Weights of a small GPT-style language model, trained from scratch on English Wikipedia.
Size: 10 layers, width 96, 3 heads of 32, MLP 384 squared ReLU, vocabulary 6654.
Architecture: rotary positions, no biases in attention or MLP, embeddings untied during training, local attention windows, hashed n-gram embeddings, an embedding shortcut, weighted sums over earlier layers.
Each number is 500 + 40 x the weight over its row's rms, rounded and kept within 0 to 999. Layers, rows and columns count from 0. Numbers have three digits each. The size before them is the row's rms in percent of the matrix's.

# layer 4 attention output (transposed), 96x96, rms 0.256, rows 81-95, columns 0-95
088:546499419473464483465546524451416495558518512480486482505546533502518519526440451529535426494517502506501497530539547575530494475546503569475555432592472467506559512493466528548504475544455479487530559554521540449514492497486547447541456574533457436610530486534450506502506449521475481476
089:444459447519520500499540521506514501539534487494460426466462527551468487516465584471542533523544470462497476407508552450534542523536493464544458449526620509476468563521526530528480545488488449515503485466480487514496520536612486459551474496508590459554483564504543467581496497477471454467
088:437576498487537541494475531446435386516534522532515511503491497448562465518444420447509448513507504507491534477467448540539460541530427479485534518522483478457418516554440505522460502435492510585595519459514534468513521458450479481484528521431527494487477443506524417511533534509477511528
090:525490526492555517487409477450461522471532567514489540510474435478473528488473468435471561490561450452517546514443518552519526513531446513496518466450557549446481437502531510497468572485496367459534536504514478488463528541521501476503482527547562483460475462597439536505514540472539430493
097:516530453478439533486553428490505510507454491458477513476461573514569501434590470452522480507503542531554523514497593479446453485463542525445513460462507429547400511513476465502538475450543468527502500504507531538456462465554482508535400480514547417496473512482526572491492495479532518436
103:521502495459482501444558531469506540524514470555475463504407530530491534467539447507472442529489544478527531388503524494508491463485519427518564524509484535451523451557457580381476510521510485572486510543562499488460545524541496479466448438547436494572482527490556490509506490532526510572
099:579453544555513491507519419505552531508503560461484393426503459483533516485531434492539487506550456511542536515495503548514483566523492461506480501565508484523463470549483551573471509513476506541480428525524552441466534490528525541549481553548451541564575532479478430552470486565471459501
091:477512505587580472563492472563476521498459542527562526574467474487533505513486518459532484551543512495475464496504525544556488529546512443447440536576488459511527540540533535471493507451544472560525481488465539619554582437415547495479539518501431531514496470551513507462522493515485530523
075:492523488545488404504488518528518405506539492540387522548479538494490539447510529477493433555562518529570511453537539530448428557463511476445536527443426537536462481571519515512598477436427537488532532512523523538480503511492526541493443483528475526484443476502507498460461490481525483520
091:461540527459562517589491480497458509504482524558542533489474504485485440421391444586540473559532422523435516462472496469465445471495496491520526528516533496534534521461545498496598488486472533521483469516540517491491466486512461499500546472428525431506533457430531552450517569510515498426
093:504433512537461541499508487496411434542533548437493421465583460528538507536514438546502568574501479505536513507533527502529518490442506518503482490569492527483512510489500498594491539540478440520531437531525457463516567520525579577505577528520515530496457443526503547564495445505463512543
097:498573524510506538446408550481458544528526491565518587503511516500476515522493491472462425543476522477491527542517455492450492470547531525495485513531477569448453519536465478496512497524532515565600581506555440570531458497466499491594461476485475499538508502418481486497516533433501590540
089:480510498479498554505395569519453507537479544515502457500428508459521478534525548441550481520477513460527469505582466470495474504531539601454437463514459563515536581475516510585534554505515504503554504495518492477543528548483440503508521504499455511547531516565448511485472422430415504538
101:501454557557482425547539443467437427532550485466515444513506464507480485510540509529500408394475544480503469558499541520533470517503481515479503409456492483472464535487426524501469554462488474510441504593482516472493501492520468513483520519445495502531482449530461580573505505484421487578
079:504533439427446546414573485434495459459517464541434475506509471544491485445513477505523519447486474545523555492386431486538565489576494453438501545525518561523471501524464487522441529480524481477542463527493496493513450539516532475529513581476525458429474458490564447546467485478527509519
# layer 4 attention value, 96x96, rms 0.107, rows 82-95, columns 0-95
099:529458536523468544509469459464491568447521481480547470570481526498571515481568491473428538464526521489460561492518514475412477457426478444446476499463504456523477469443513492539558489466442541470473532519522551468490562438431502493578453504578461510494532473540512543518565514534467546571
096:504480575433531522456456510518457537426502451519558511499484509528427549476544478560545503477500540539501484451447493430503523489475503527536489531477464592550481592493403554437518486443494478497509489498541519475465464501484421496472529475480523489518457576396457493435486480451472495494
100:463486491553430488531544463467526497471520501527516438551447517524507561482497607506501409472461493514562533429530578508457482445445563513562515512463473514553491532519458526537522538445500496516541527535509475428507479505436506555454524453519500512477543561456486491531533495485457594580
099:470409566528509454490549543537553528543518521579527442460489523507497573557500538495492461518516450454512570477470468494520554546523505450536447569490511448445497492563567558538533507497446545490540460430476491543471533425529538463495560518489529537462554527446501490506502492465443558533
099:463494520492477434443524458445503526510476515475446536518538383518487523497484467444525455522551542513482482519520365470505576523556544512478529467527453506577586523490436550574514494531531541487511492493455481472504460440563477550492468541479530494533448495534433504431490494467492515499
108:479516480543483510505414545448527517478475463505449484572480392555493481496507508481491452567505553423429454475487541513475515473432520522466520450505488526479480586445489561476534539492465495454520527618533523521557518488556526482486535523504479442480469459569497547510579506523465548484
087:512486476461506470467471523500492490464500466467475551448433489482458491533480440532517442533537519481471454467557424427452588495466412488498472525370433426485465464530505506483450515539526554514514568524517428483512511470508554502505513492520532518536542530538508452551502511480542565578
085:486508525539516543499517496506508559514493518537588554504549520508462496533532480548528505469509527532553531436458427465521538531466498484520551489559549460480550506492457491435529493562591536517448533540485476546544470612543551451531525551550524464546440545461477440462573443465471512503
088:524537488492535567496515513440477489482512469576461530532465556525493566434442534488485489482481486489461524472434535471429540528512488500507507497510570414476534523454521476491548481491495458525487552427446512584509520493498490564455479471462563532409477523557559509516475485477524442626
089:465557478527532477438504501471577533511419454505493466488481460404414511448506518502514493449553568494417513473538519511456457494519434436502515463501494558522515563507557498433439454383493542470472465522503491462562487515531495522472471532531484565581478494486491472510510554493490503531
107:488515513444447469503523494520467506505405533585510486494517541490492591450473510560512542486536473531570486512433448534572559555466468548508526456462471464425515484531444477451408433443499466510509479460473442419542500542489467490501536529479492541508446537542544461520486562509490476507
103:525469459530512533574556463524439541498454505428407578435576524500468444433506472544507500453462494471563548477491545477569476475495452522603482579493549477542545469412510497496443448499472502527507526535432449501484501518495527523506522529489513525468487469490503535470511527497528524429
092:509493432508504561461563560507484472421552516484517418467503452473500497537483447440502497503522498504479516396544478516485519508480470475468481530550496491465464507548455522509522464541440465461497546516419474421539537497574535513562511520589504523532527532536477459506556460567488554402
084:550512519466500587536501474492512544564540541424510483433483519457572482569534500478533514558526439480569507446510502495470454528436558522556559531479485542520544514495475554487551513586496521547504493451568501467485439436510464558457464496482518470538481559473534540504530509459547412499
# layer 4 MLP up, 384x96, rms 0.143, rows 0-57, columns 0-95
114:552478554467524535547512491525490503481522555470517457535496502461495495493511523516506503481476506471451536380560525500560584526478479472431519453440489496530482557532444444521555594474510561576519545516444544526477545490569517475586509504516448492467491483482462564561462526535538506574
098:454567557556452473477453474523506496487477442490443451513456445503556503529546501524516507578512491510522511509557522500532576516591397531547528470549553529459473440500463523532499395526531453464534490456475510544527489481535507551499512442458514527543460506578486476516533567569526483493
081:491484461487532470529472452487442551440615537509465529533482509496490488482465482491504573458555429459494495463450549487501530516569487420524483512433512526507479468464476584520487516505451451511475529454542446488480479424481430547525514530483515589465487476543562524478489509528614532466
093:505568542464558457557562533435474514543496479467508502442456548495480478487544498442478557490565457485463460557495471446516480472504542477432497482478473539523525523460482492501531488508452517590514582548562489477529532532498535494492518450497454525475510364518481529525468554418421530491
096:462473495531511484530605499520455457557523547503543479527515526448513491428568496606461516451551521447473469514485516497548551513456506511547606548518498490543507518524455473512540425403490470485475486557479465533446575492455518516494493460504534489533470424537553514494534498464452459471
098:453518492465388504476479535513520537523537546529399480525491429486443483508554482522526510519389515489510496529461518607493476521504494472424472535452542511495476498526496421509523531460504438495454532492494567519514505479498465550554557498593506501530541486451401494462517471546503485521
095:507551559506545433547518448502547545558493530506517509517465514480491486416499483550494565457504502487492525548525517550541437501459514523529570462477508491480529553445431433533464497602508547423529569509570521526530545495544481571489568444508514521476460557520555499499494484483483478587
110:452459444486505456544583502530475523504548524461495424529472515538470463438531460490426485508533455549617458489498527511544562511485493547515510633496552456502478495531455491503540456486513503525478528500535492459542461496464530476525482557481504577547545450551428438491536459499543507523
096:531513532527486468504541523480472454507510486506439499515561456451480472460517457506556479484526547511495530546506402546482562471421421544493533513613488542476494508531500506496571433451549541447531519506473489558508566527529512545539539559450529509495469531518487457509416532437493411532
104:478558460569452557477453519456417446507550532429545454518501527447499492504424524515515536415469515452504466486548500534519553511454420486509452515495500510453421462545490501491429508507593471560496520463468489425544486485472512459491497512578441458548469491458533496488446505552489519506
105:465460506603514491492576502499547461445452505533450456528522554540433512496541562502494573522455458451568514471519520507542521562454490535513503439496542412493431458519578493489532552535504525535471505485450579482487499474543501483440503493509527505409490487418489495472513496535528529426
098:504458528490443506535513456524455489467548515476502488519493384471457537592533541526531486520465531443565424519515497508449532470476465498489537492496464563545561488509462439494519511438532528493461520473453477508501411523431478561467577573484507454511480544466471470456448460482407466510
096:586509483515496477531501500500527497451419542440450547499466421552608500468513462501532482439487518517515508533514550519500468452507507522483529512480491518456578481508490492460432533514526483538565473501460479594553473497456420439524507520451463544467497447563498484462433447512550473419
104:504531542531513507473524521569521487538532455585440515429525583485485468493493574476539516509582511482499553449510550548491482551483516461423485479544536489426548521539497470544490420504496506477418528514474485513599465496479425409452513531524476518511547538448536465498469483482505551479
103:517463535530528442556500455491520503538506462422511521510460475559493531575424571473528458516458510535462456536494520486500454496466512431493511549556461445529544490513578593481507518508553556485553495558475562500581519497496461506535504530476527516443486532487576565488515420491491577457
081:515490553515471419463534452551559485467542442505544502463525563461571527531490558520468489555558516540481485549458503465552492512493569531533515440558491441525506522478577460460559539506462459450446472475472492448531521494439548562513502476566420473480512495517545534419525470551465471487
093:539515488527468591495511447501456514490516493582557491495434480509488598489517525448402523526513493518484453532467526534473450509559516562487436441484516500419507519559505571569515529463524504504466540501484473522457464530460463513473539442467520487430528497502483488493559495563459585581
118:498482428502517477587458472511509545538482459485497524446470453479476544470608508450595549580454528573534503434528470430464428537443504487492506470503523476468465505431454491532478559495513446541533461493502512494504533487509508406475497434514499561566467516525530459453529528511500493531
101:475479474490469556527535496546498489458483541516497529496467509522492457491514494435522501526505509476552466517439439451545522469517505482560510459580507639498460558493471477511498464507486576488479562549500545548512506586582486519559472451550528482444501577570529538445570563491500463496
111:597524577439457520468479458503550523532465582552553500510484476514393543511443478513483565489479462467447517531483507527445512488518518492508495564495546530555483467495464461510576459516532496546430421494471497511512482490561462506465391418502486499451505449543457495527489500470503457499
094:517516554485543495555436525543524516456518500470544522544473457558470476543564548465466499465527464505476479538539470581519498498476444474490482512425451475554476495483411517651451496538500514479514463466501473483502518556453512434431465476514454547485435512479500479451449526516415521482
091:473522449499523485536492471494510558566528406447566531443549435501531508559523454521491501509515462445529512555504554527516476476435477536421588544504498434438465497384496510492576514472508539518565540503478538542510479486502536527444521444473498557514519514511454539505530512526570523462
083:549564592527484532471550486532468532490466549465527445486524479493541466453539507507512431510417567534543546520479476486524507578458544497502554520462575476475541524481494472483454487446529465426497469491573472482501486453485539392476591552475501479503446461468450483485533541491462456532
104:532503446526529522500442509517528422457504487563430520463499482478549545461556512550451434486544519583507531512474481418516498519482486470553502488520447508503492468448518471464529504602536471450494493439473470399506501473502509484546504489490492487501425533552433478459420495529446408545
112:463530541475470469520527562446458537521440546511458491540463482509487496546558498464467491524517529535413508486476552580515519545483475541568569509526521479537499493549497564503489506468527486545467461538571499496449473572443474464537523421557449461569537446537473501425496502590485560482
104:449489514467479472488514410506391449488495465466571570509556524497538505459440532545477549561498473468522451547445481475529482461591419421508444508528596486484536540470444547581504478503512486459469488537516572499487492489483514408526548514494478475474484542504490464517499500509495505511
094:542496512570473486512421491475531503493484511509577488584425514489463542481530436521471458500508464636520560528467573528461486510465533467552476535461574585496538507462521474549495517499535443513461448470515468525502435538527574433490460520481479529483471485475531506483438500511525567513
130:530473468553505462510449510498478509508554472441512480503440485423493425466550545457555430550525522561534497437492499445446506563602503488564513507460512516535506526455521489486480452528525532544545431572536454505472545574573597489464475487496490530477526480471502513456522469442510462523
101:514502490520534633489535567490450550483556419430439428509523541520519540547449471459444531474521502479464568471528517507562528501438519504535509512552458531527478452517470520444488519514480422509477504454505499474533531476538450509433550450456534553569504472535565493516511512492521526432
092:495464501456517458485537430553450417511436494560499489490433517494500447525447431480479469547494518538492503592454461535531436571539501480476463496472484418496468450593493532514510537528515480492508567513438454566502469467540482459516366523509461486503455458479511468514503508501476527504
100:473440523588490524562495539481481490411573495455457452525623527526459495502529538556506470572490483432535509563457527478499492496481509529468507487446552526536498519523493501468518546493488498456517525487572467550462489461480517500387543608550475449469508509483524549459505528497526534507
103:479492512548538509517488456524546478524470506500516522493565510479544510548484572541607462532445455471442506529537488513479441470450525453538408425519535496451522473542471470446490541481452510495497570547449533560515467521405487485498482513529467468443501528480436462490526605452520506436
079:499498554481470550551581465580548492484524510522494455533547431493495499502458494526440512453508507471597461514582595456502527543486513527521493435501521520505552533519487534522475518471543457493566468501443536530474526434485568501562484483487518481535571477591521547426438489497485451527
097:472475517542459494543473575479535483461456510564528499444505484484531519515584468487500566437456470587466381454447539516482458510470474468544561450445540510527506555560516536573527518481484555553515522529506447480467534474534487479487495481458494515451489467440480404522497443522524501550
110:500466449504568489506515501469514489466507561428479446545419445559487436486502529524556494519501587520550500531514562424406395507479561483502496466505540482560530492511500527456475473464426504438523480472499496530502425513479554459517516513499494496578463522485482452564480523490454553447
104:532460548565522473564500508511527577500491488507474505477504478521472484519467551433523531438503504504614501518493452566513494507428605533474412441447492472518456523498550544479558499448480461524478552513508497485447507499517414521516449558515484488533502522521500436532452491426507483406
094:469511465522475517466419462506511561486546419464586479535595543527549498527366495466486466512529538528513472465468517543482466473526476493511480507502540525474479532437480521458531554574463496474494498483480546458519459565535427437438461514555518484569473504589474504486474506530528505504
119:537462488485424501484498484455465525530481494501454491536566452457435505522497501534503539487462437490467565523471520545466416580479595510551411489457562554502479499433470484524483471498461558573558532483518570451490479486502480571492467422544524470485518499573484464513491480516538552462
098:525433526413500458608467491483410514487444463466500470482489511459430508463483468510436554484442541490498513459487490529537437517513468440478591493581542512497547604496521518487555481513525590510512541522514462489570539441502478495531497560465498543545478468504483518538494490490509470543
106:506482536459436521448545538471584466539503453512469562524508505428436450431443494483467507500511484513510547541449583486546485440433524519542543577540558479497516548530486454504509476433543487533537496501455494497454465517583525494545529539565505565528453510501426461447488539500484544526
101:506477520472540383467447487548464508516463488477451496491453436535479556482484552585571483484475558496449489459588507538442452471519460498478493531546503460460483535470415510468545562600474492537555535457509525446453432486497504524460491522576548544493523505514486499504448474503486486474
097:587439508450492515539477515469497490421519516491521511456569426419546507494473526467502495480546458447454528464573537520443549574490477487498492501468496461493567517491475426519433538485500520550532458551448449478454567543550459422485506519469454479465439456447455461471469504517478539523
088:498588457456483471576539586478487424505506569508472491471518504519453511526499520466444592470503560490448502496511508488518486471445422570439478539515505463508539425538599484488571478516418511509521513527471499515472498503499563559454498520555490462501494501519451562480462424497517535468
100:521459489514488487454517546478469460478467486449498515362484498526521490465488530457570485518499440555478547540481493529501570576430503494526491444461473481407588500492513481472468467545562458506471490460544492502453593499519511500524463466452497471514501428505468577519440434475466500454
121:527495523502430488565526543562511514524471489627461579542519457503506475541498468488514537577500541533533541502541473543529488493493550563504435511481529492513547494523544525502464467519573490425522467559473577477459495435523512535533522524503506508402506544526463449506538432585515484536
099:434528499544505415525453547467553486507514489492506422538441539471496549509530488483507508522489517614537535512478548531464461518498529508591485486487444528429549455439507559512429414441480522439494502506505470508436453516495520451511524501583504530493522521569513487535465456498433502436
093:530490550480477553557433574482491516404482449511492529457560563517510501460449421526525485551506513434399459518507479567541504434493507484501587498500495532575430548557520511552566494573503510522490455487487507557479557557529507501479562465503507485495499505517522536492514450556467488488
113:531452514439512383469528545498535519477541486541529517410570469458555518426521485536554536517458453506540492518506514479507458558462512484495396554511580524441463528566516498477459475528459497514515446498458496488538499536529502470558494537455511441460427502451497492451538520573526473485
088:499513439488510521566489515430558503484494516504520514565492509492502546563500521516509525504445503481459547486373499497436494494536555495460418506443454461556486534427579519490520496566491472484467463479516515431475483520566506444480468526597513463487470517469563499503428513460543447570
090:486611517438484491393501501494534486513554524447534532490465496478575532443443514479551485429485505518567504505473515472608547527482406490508557468479529496464474478563468494543489502465465542449493472457492405519476489453456448492517552504527518518515469523543478447522532491499502483422
103:483568460510474468472526541513583441391551535499572508503554519485494517491523550519474514514483536458468517547434500499539466536491470535492513514423510589498502480530425454517436513515427478536528462452504563516518478506514525435402490446527471478463492541476460520507511533451437434448
097:514455568517526540480513511467498531525493538530584508561438450502526519461545572416535493407488531460475532575498519515453545476518514529420427530451504580495488458519493551475479542427498486510544495498540525473502463540537530514469492531538460500431480526516523472446487597582510475483
104:524484496568446458475485409479550434542498516510535523598492424509514480514502501539545497468501480574560481461482473477474582522495501501522418457509517458547496519527527554461581494510512512444532519579504493514467529488452465493514570541504450523621538436498490456439522496474513530511
108:469440479488478537494457485520535479511541506455474498454478570567591576462467475463520486441494423424483553584526512483561542485516501459497490478485520524530434505408449479434510508511484512501418518522435445528527488507522468503544478520534521510535485539459544499546457504471499589416
098:544483495529534520484495468506454493502441475499485495449470455576570489507507521484467554558581538511499498553541583498551449509575492512601476481538543531480477544499507533498496485516553497497490518543580481460595443506468462438590493499437531494541536516473602498462499524534461459507
104:488544490491542471475514478467527531461477513468468497421530551497503449477480454537460626527491505509461452442418526469498486521437505463483494467515476518474463486499521463503467528512516474505474435495622517495518514427535462492513423532500491581472448438462497509543485444548591489418
093:548484532505531500467526450521505532537493421518418510421486496506473510514432461485437518518501492531490537469548514472472529582519508387488513490462489547522478541454485545524576575528556523505491444462504462412516500524549560440492531586565454474454502513442482509558508494505548523460
096:483604552567533562574480400549504534501449501452562496518521531515488529473530472507497460442465556530519434474465490535452453528499581518502505512533547535530523547505505543465482443467527486534496537495494540580447464469472505413457593517442542484554454493529512544493483488508475489498
# layer 4 MLP down (transposed), 384x96, rms 0.0834, rows 0-57, columns 0-95
103:533484469462412432463469503541568517467410540520520499550487524510438498500456473512563467504449561564480477498562515507540403556460468428470540466507416487461521474476520485528447500584519560483528520495457472502529493482500511448491501540536481550504472524490502486529503598541527431457
087:538478516493462531463547571509458459487499522578509450516492591491534537541516512432535469483502506559513464434472446530489505454475498533529525446517473498533469516514484469410484590496563544475474537491491490487489500460472579496525528524478442534589514460595510513474560575514584449510
064:540525510395520539419575503478491539544457482508495484499502443449399537409520482533482474488475557448469448508558485503562467497476517579479573490507490494582521528526514491482503483544527507494501535548470471572447506486536470537449506515455431496462513469453485507445468540412498529529
115:524479485478450530516513501461462506489527509554538506524533552523501530496437599523529489551531474519514490552446480463465497512450484502467515513492567498531489476519582615385480469499450501448523500510536519473517568521464457514483403498470537473462529569429587558504547481506453488547
100:536514456448471528463525449440458541513538483560550460505448471532495537477588504459486432557436396526564506513510472498577558514479529503508487538476442455450502519525539560555546555485553535503523493583513462524425472513558547502534542506469504482425498498463477440488487505489515504450
084:448496465454511522500468414513487461537582415491433497463543502522505534521490545485543520552519573513495595504595589510515511495518480521543501442504501474454468480473423428461473484466556454503446516480499541561495551492522530520456545549515464537526481550453532537463524439448508471520
100:575473551433535534412516489585541474465547458455511549490416476493539519532581494464489439527485474470482461489432450442490464518536457516482472503574571477519467449528505538471557536478475452479472531467490537497483572523542557525523524481441500543479502451417528494542506486554481502537
131:467547469489535452496489453477451551488485482450465560376546522498485445551561499472481514485500518477460551505447492503470502499536524469488456579474461545559474525503446549643509499483451537498472458517489472518518524481456588550528540518487502491505451521539419471508510522483449471572
109:529510428566465472488487551434518472566471469442512502456408492498523551547458501517484474585501515495532516526530475507490451520492428527516435455562474517558554486539416522518418539476578534437518514536429508514448434475479444475472487533492502486543495458454527544547530520509521458457
090:531477492534460472500533524529532495551461511542478494440455476522563538508471517550558499478547529478579548501459538527568443562446473491498482481510541576525451539508448579517518506481473541468473473550546441536523478433486463481504556556567457527488569475496536486560486574443527453585
108:503437486479549505477522444479506487486489430544487470518505408502463512493521490529472422450467425533538506488511402406542441621502506546489457562509473495461548505457478476466511505418541490497492518478502487489522443493515473512514588526540435528425520540485428528545482487507487541499
073:586453494505526548505522463461482437472542498436474484453470493516502500556528531535528452570489492489480528449593547507543508508521543535491480569450544510524509486495550527471451534487494565507527465399559544511450523430454504503484546511481446534431497507515614532529471535456489454437
075:536449506447441444562521529432460470556474526473522412450493524524434543458444490483500511491486447512547486512491522417517492499582531505528480547556490500453492432502527516532509523497458559484506589455507481411374493492471546525454532485460582529546495521517516483502494475506518470527
123:434470395461493475490457547458468518559456548534525443470496477468491477432496476508528474460473434574422404482501451548471486531491519481510491502457487521480426472512451460513473456467528469552546487506526430540442498456499532471486542546556470534523485468456480549518455556551556490568
120:513478533540480476465534512457485441506484544498479506584496523544471548602462507484570481517465503532561536540474495500535526560474477506491628546490492565516562412503495530467524517586557502463441490530509525450474478549484395510480489525538449446463494509523549558532508517491492457488
074:524475560497514481441554547447506471486472570532474447565547474581495531514443487433528495478455509545499435497504524534505507492545536535515492488547469498513493530456481481534437439578452489481500463440446396466553545510445480573482533452548483575517499527581518452491497500501480522569
107:488506574558560459494445490478476517469498570492509471533544488435526399475597491512534509458459439485509521486572523485487565472528467529542518464488428474574504518456496498435518542559498501544545436527492443509510535508513507483532483461493505499420523436494519461525454478431522468400
126:505520486517439495478554474468488448497554584441528509466558445411584492531486511468457511480579518503474549505487471467562504513518523456489444516473497506462537493457387514513461546523505500502471578545529411417511485501480477449465470432549526542490504501571534508492490550450545471511
101:557515478526455547406500452533506527422416499492533541492513423568556472500466526445489473445473492510512508479496566457498565514508458471447395577516510529572488502541475431525496553530496492446469518489531482501527512470474546471456522455518450523538466507460505503586556534476524555476
109:506535460512480501470528512562529594550467531510535412575473570470490522559462480463516498526529575442523462442532535477598475534539453474467498503493528506449563527535498531493551492558547477470506464527504558451468467493507569523517543517525497522496526397470475474535453480541482553432
105:426492429517450490514532522469481496488466499452518432520498478485503589480526372484470491422472484457489577466492478510452494552520463564495555460547507482498504479558551490424543449520556512511502551531473494520489569463497417517466508486524464539516589557564485442502499528479533531506
092:567539544509471499463436515555483486486580545549525500498397502539411523526524571499531568470539535489517530464584492463545516535577481511501458525427524531547574524598497491507569445467527486548468511533497499491511528507477533543442508513516519506571455469521487512498453492510511551549
064:500501440503421453503562529510526500515495460521555544529601552508465510518476456507533481543492525487514533460533475510508572419556566514502460537488454498423583550555460539547500485509482512457556497565466497549429508512531533480490426475509512474532505436397523501479533500463498568463
124:525506490509484458444572474469508563509454549522469520523557579540429488521504533501466502387461508473492528542502543420565590522492457574462498525529502502462530469537512437492486465514473456478430466462517554474504478556524567515436540506542458467525489468508475570544494507555525498566
105:428409461537539502429468469483415518411590542471466534471562434566465491539567492466508506532499479531527464505469517544466521516436481557567529489520490404471419432459494463550508472511543509478467505460482458495483502512509566518504505515469468521449530476531524492539460458510527486491
107:517491538561492509464453490477524551486457510510517398456531461475401509547522586462492477533522449552553501404550532486491530469409532496466507514482473547534540470477576531391520505511536522540467518515509496484519497542537505460553527527453455516485537479501439508518515475425555546464
116:515523508532414484530398494542559501583478466464541533538482559528563522491544462449578500533510468536482502427500480479530520470538541527434486513556535547469586495469524445575491599507438503471497483507557505567502475509568498546493509525506502487539472519492495541532422451516506490529
130:523583492525474456495445498438457517425550497480545487539481564483453512488523574523558476527499494584528522424498490439490481494559504525537534531497523497517502535512427546464429451459541529509482498555470563445513517548518516472464464505463566524533452551474533558487410479416544512536
099:542591491455434548522507495464618430540494521536498535501501512500520491410544457498478560486480465522610508574453502543516500523503540511504533521536540518480490450498469483526468536488488412524496459531476495533471484489512580497450518488520458546523487517452526492517440575504559496595
071:538425477565523467517513469523513473543485504505517548500456483530528461579458451469489450529484569484507456615502488431560560537531480531507516477525506429471479488489461511466470476525552442560429500497488422506460417492466518485542517567568530489502564524586503540471543505520514552502
101:528391500492483570445534498445487487491453500503438579492569491564471536523576446569520504492483453416533462535545475508544453528477501507553505559535486486478530499532505481512510517516474527522463522518555521606445503515484533481475525558516541508475523519470540476431520469405462449552
108:542444504404427527526550470509420492499474517526480459477500565455449527478479464538432519486519473518505510480437459427530506492510459549504423605466533531451478445523480430515526512471569505531496427465456512505457539453581548516527513473504487541523500517511554530530500503524475421547
044:525535527490463471472436469502548519550511520444606517483444468548496452470479560479439412489510515522478473467459525495485479558486476518485469473527423511530495480532422489519503451432472582517503548504445474475534533547520459482547530505454493524531474422529486548558585539435470577507
120:545473542537529509452499485471519488470471477481486512467561494517541476437508463465567526512556471551461484577549495462449504510522519510535524481542487424490500469489520462553427495533481419549457410414535533499470490468556475483493461501482550541466554506548588433542432494598467505505
116:528508439467512502482467454501516496505558503532533544516483486521436463541473568459470501534574620585499452564494472520458419533546500521503503564528470485494538526495538476489587504477389498514530564464466499489420482534552487453514515485490552520531503461572529459462455491450492507476
103:508511505554467511504506452471474560484424475527499434477516482462576513482518532490443517542454512551468572502479489536574443421422596481535490498509533466514531523482509501477543497604510530508483403507520543415425528425489537530494495496516502504548504451447451549482451514456498503506
097:514516451438472503410498511435435466482456482523466476454488530569517494546569557445582496508582402481539463409496533497547495523556545478504464510444491531463494501462566499527476478478508487496467522487490464572513490481597513533486525462577524476452499487451477515512469489557469463465
136:511527472493491425529521512537570509559496510590569515437512556535474514509459541570546518549479403470537451464504460466575547380469546547430479520525516516486537513585494569474512481552537525491422527481556495519484510455538482496502509537544496490472497472475493524483494557519463505498
096:525525497503420551461544549486576532512454456516548543489454474466435578536501483460486518494535500481547443500534488412481537482510458497504415492402501482498530562493454541575478469498475497569453507473493520476442435528508534529518538544442554444533488461567483520524457481458527569504
096:511481499559488436526507411511516486572567493542512495514411523462530468536515542527509526463486468542420452524488507490456509518527454508474506502514560486532424512535409506471515475535557576549452421485448528501464502453465517516510495440496531475513546496491613536500406506507531455461
118:467528487487474457461506440528463535494488474481433475417462473533454590501523526494445492541542480441501465466563469509458556494483490588467486540557522483554423546503442533483526435557489521461542559478605552492425469478486484491444485469483491595475476472502501472501524437496497522484
101:561494424501484425449447553488518504498440553524489472541480518558510559510485498509536501489531479534512527547501455463537496445473486499506552437585441445495456498459509394586503454499529551506503472514585461428476479502483471526476471524530411534456532561489466541507526538448457467522
063:504465516446390517522482523476501530574559523438528499525517504531483460497496549526509500531511556557477494505509504452519499535594538544632463490479555490542463560486513535513509442506528462515448512541514498371471496553568474535563502498457550479463529477516507530558495537471477465519
112:456504454532475471514550554506495504525473515512488517484580526532442577421546531508586436459520536529475557567491487424475518464540566541575503450585495503459492484444548524513515522485523481536467521457557502441507492483439472519443493513537490467478500540518455477560533587533534545552
121:445494438561474516538574543454545549478442449548496509497499458495530506446509534536490514551504408449533430507546510423521474546476527453436476501512505496496497444482501444462492578432570503557545534497447545486505437519509473535483492442477535570504474497445455573537553505487506493448
102:496561505539503488480473468436577516523353526457512541505467488535526457504530492445531482491509500444558492440444494506499520394517447436574486448460515545515470481500519500510488513474515518447472473512499439444467481538490433474550425539407500534536447486516482511472470466487512540546
097:474499411488514504504514494503480434517444492452491463459485434549596515481454468510447500483550491566506491506562522492504499522475497543479497470499498478441500505454412463474483459406490549556435461445521524498557511450517448504535535447400449545449456537534527447451447505455471543494
121:480525550549495508452486507436508504459516487484509594555486473459520459552532545538507566457545564548481538477490499478475547505522447505532519505536533517509536490452526438575488422492483554494462460520472456512508530524498450553540501511459489508539566568554498437525507536541369410510
083:531457602536466553512456506493502450511526450463433505535475529528552519543462512474496495511523555426572461516514501480558434568445525540493555464560522598545456513494497447532515410522452499497460465550458545477517526540504549548549470494500505525416453482500513540473527492457536454513
092:461450490514535446563518493495508439529442492503496455522466463423385514514540544562494490507525458415479566487553502530467543423557469557547471495512455487487471501490513558476502516486585510563490559528463538478479466495573557543488481559466438534475476476475495562448529448503481506468
100:493491429516481557480471467471424523491460565446599456513572473592479545489499471505501510478544402526511544468479495485538534498448495530445430601576494547464462466502496535514467485469488542531458491565458491457514574532470476532500587499489467433479502520520529485527477506500480498529
102:474549526431516553440454515515532513489431484499440525508493505536523371527517447526460501526516489496496461496498464510550505446518469476474536452470510441492514510477521479481508449565425437473412575492489419451513537552553470452588467465523512561530512514516513511525558541501424504524
085:481492588543485483484509569507555536522548526511523481438537457549521589500570524489553519515552577501521489511502471519520472549507575484498460462510478531504517511462506495481449459475499541607524530535478531446527453452590482473519490453517521571522459524475411516583573543468492474498
108:464529469501444477539566493520494463439507415448591526546491456531532474490520534574542613463499624493507489535484475510491420461503549472454458517536515478545470509569507437477534432562507477505508543501516516529474531504457510549455536521517497487538559541453493509463524500538495534544
114:517452439473477499437547494527525499472480537555545468490494426418523524517452471459524534535474545506500456483499562490398484369524521437500536498511445462575573468469469497454500529513523554500543532459470506522481497407507442562516537441493499526494534512521507497539467489474483511422
115:572522468469411486512506524523470519480508492502590499549474494466485626469528536485556443447523519513527507422538494446500547522538489546479514399490550521404528508455469516527509499479505495470462494457431497511528486532509593442510540562529510428436488519491501484469491542519461508546
114:435585534504485453416503577502436455512420468480486531485489508505484598458473540503524551407513494454486525479476507530553509498482524490395535455493529480424538484525484486470454463478510540519490485501428536600503483502475470544507458481496492485564480442514483530508486435442496561507
057:511569499507503541446426415446580426551474495494527595523467513499486485490488463549464498454568510494520504531502554553475534476523522512496509424482476470488533542474487505532511475474467508520476413446524460441510453464501538421500528520542565558446523502552447481556458462511487419460